Weights of a small GPT-style language model, trained from scratch on English Wikipedia: vocabulary 4096, 1.9M parameters.
Each number is 50 + 12 x the weight over its row's rms, rounded and kept within 0 to 99. Layers, rows and columns count from 0. The size before them is the row's rms in percent of the matrix's.

# layer 3 MLP gate, 320x128, rms 0.154, rows 120-123, columns 0-127
093:28 33 51 38 56 46 50 47 56 68 52 66 46 52 56 43 24 70 63 34 57 58 40 65 61 44 45 37 55 68 29 35 39 36 34 63 48 68 55 57 54 49 37 61 62 79 41 38 48 77 28 35 38 41 62 44 71 43 47 54 53 57 73 52 43 67 47 56 57 65 39 40 50 51 52 63 47 48 46 46 40 41 35 45 58 69 27 49 46 37 42 55 83 65 36 54 36 50 36 66 54 31 43 56 42 57 46 47 55 52 47 64 52 40 34 45 30 55 54 61 43 51 37 67 37 50 45 70
102:66 37 45 58 35 74 49 29 62 59 49 43 30 45 24 46 70 45 37 47 52 48 42 37 46 58 35 75 46 53 48 31 54 59 55 36 61 65 47 53 50 71 57 38 35 66 53 59 54 54 38 63 54 53 62 58 54 54 48 49 34 41 43 39 57 44 30 62 57 41 49 41 55 72 48 53 57 54 34 26 65 27 41 58 53 72 45 48 53 42 64 45 31 51 50 32 55 70 42 34 39 60 74 52 44 40 63 41 71 42 37 38 60 53 35 64 41 45 15 57 48 58 46 73 38 51 53 43
108:43 56 44 55 50 59 60 22 50 62 48 56 48 33 54 52 47 69 33 43 43 38 69 69 46 81 48 32 50 44 40 45 70 78 46 40 48 66 36 51 48 48 56 60 48 51 55 41 50 62 48 53 36 80 54 49 39 56 43 29 40 38 47 33 59 56 57 46 36 47 37 56 57 30 57 57 48 58 47 68 50 60 46 47 42 55 17 58 39 30 45 23 42 50 58 57 47 61 54 74 39 54 55 30 49 26 44 59 47 57 39 46 39 51 41 64 33 47 35 30 43 64 32 28 35 55 48 44
107:36 66 39 49 26 79 54 60 42 41 67 41 55 45 64 44 28 45 60 60 40 50 46 47 47 33 45 45 60 46 37 57 26 54 52 34 35 59 34 57 59 27 48 49 66 74 60 37 60 43 44 53 59 51 57 50 69 56 49 48 30 59 45 59 37 65 49 30 61 61 51 63 38 66 19 43 47 34 31 41 56 70 62 56 42 52 27 43 58 62 20 34 52 42 47 63 54 43 48 47 63 60 56 67 59 31 53 61 53 43 65 56 50 35 59 47 50 39 40 30 64 57 38 33 54 51 60 47
# layer 3 MLP up, 320x128, rms 0.161, rows 120-123, columns 0-127
125:42 28 40 40 48 58 66 61 57 51 62 63 57 48 61 57 32 67 26 34 57 58 55 53 33 55 47 40 56 40 57 48 53 50 47 35 40 46 63 37 71 38 56 49 36 55 49 44 28 38 53 43 32 44 34 53 72 63 65 55 64 58 57 48 72 67 38 47 54 67 37 53 40 35 32 67 37 37 52 76 67 43 54 87 37 54 45 57 44 44 70 42 42 55 59 51 42 81 43 46 68 46 38 36 45 53 57 65 49 46 66 53 47 38 58 59 41 46 46 45 38 31 38 52 58 49 37 74
092:65 53 62 40 62 61 59 57 56 34 52 38 39 52 47 65 53 58 55 53 23 35 32 36 43 55 47 51 56 44 38 79 41 54 54 57 66 42 42 28 41 46 56 47 61 49 65 50 31 31 30 41 50 40 53 58 38 59 42 64 43 64 49 58 33 70 63 53 40 48 61 62 50 45 32 35 43 49 42 61 57 49 19 66 35 58 41 54 62 42 35 63 64 49 23 59 70 31 20 49 50 50 68 47 65 49 55 62 50 35 43 51 54 31 50 68 43 56 41 47 40 50 66 41 39 57 20 47
107:52 60 59 77 43 54 46 63 46 49 34 58 46 57 62 63 47 45 48 57 44 45 51 31 45 46 67 42 58 52 49 39 37 49 45 58 59 56 59 29 24 51 56 33 51 55 48 49 61 57 44 47 65 35 43 44 57 34 75 58 42 45 60 71 47 68 68 58 47 53 62 77 43 45 54 58 40 64 64 44 54 49 53 40 59 40 54 49 23 53 41 85 69 33 47 50 38 60 35 59 41 34 61 67 77 41 51 55 60 71 66 65 57 46 63 51 50 71 45 72 59 60 65 55 27 34 58 36
106:41 75 43 36 62 51 55 57 31 58 70 57 65 51 58 47 38 45 44 43 39 46 48 65 52 68 43 50 27 42 41 49 40 55 72 42 62 29 44 60 67 54 25 69 62 63 51 49 43 43 41 60 53 40 30 35 47 57 44 43 40 37 55 51 71 43 65 53 59 48 69 40 31 48 53 64 60 36 61 52 48 66 39 53 61 59 83 51 59 43 48 51 71 36 56 52 35 61 48 63 45 60 41 33 47 43 51 33 51 20 69 66 57 40 47 57 39 40 43 47 46 69 24 63 42 35 66 38
# layer 3 MLP down (transposed), 320x128, rms 0.182, rows 120-122, columns 0-127
133:42 40 37 48 56 71 54 40 47 43 56 65 61 55 50 41 48 55 65 51 31 44 58 16 49 48 48 50 51 46 75 60 69 37 46 46 46 39 50 43 70 41 60 32 50 60 45 51 27 22 69 62 64 43 46 45 47 49 81 58 44 64 30 39 50 68 61 60 46 59 57 65 53 45 50 63 46 50 38 70 75 54 80 57 78 67 57 48 57 57 36 56 48 41 48 47 68 42 61 55 56 56 39 56 53 60 54 55 44 39 60 58 52 62 70 64 53 72 49 54 39 43 67 43 31 64 36 55
091:39 55 43 30 43 58 47 72 41 52 41 43 50 62 81 26 38 37 45 48 44 37 40 46 47 37 53 41 46 47 56 31 40 31 58 56 54 32 63 75 55 35 74 55 51 42 60 63 31 60 66 50 63 55 53 17 59 52 39 54 60 61 41 52 43 52 69 68 54 59 56 29 64 45 44 80 32 54 62 70 52 56 53 51 63 38 56 35 42 55 70 29 42 40 52 41 45 66 46 61 56 66 37 33 56 72 53 65 63 48 64 55 55 56 62 42 59 56 49 45 37 51 65 43 49 41 43 43
103:64 56 55 47 56 40 47 51 57 61 42 40 27 52 55 53 54 60 54 39 51 66 36 78 58 53 45 50 47 51 38 52 46 56 57 51 69 30 76 54 39 51 63 42 53 43 58 69 45 56 37 30 58 48 48 41 66 32 54 55 55 34 69 30 45 72 33 52 60 32 56 65 47 49 38 46 54 40 40 47 42 68 43 34 30 41 60 60 54 41 54 73 47 44 53 53 30 73 53 51 24 44 41 65 52 40 54 40 38 77 66 29 35 53 35 55 40 37 47 41 52 57 53 54 32 27 42 83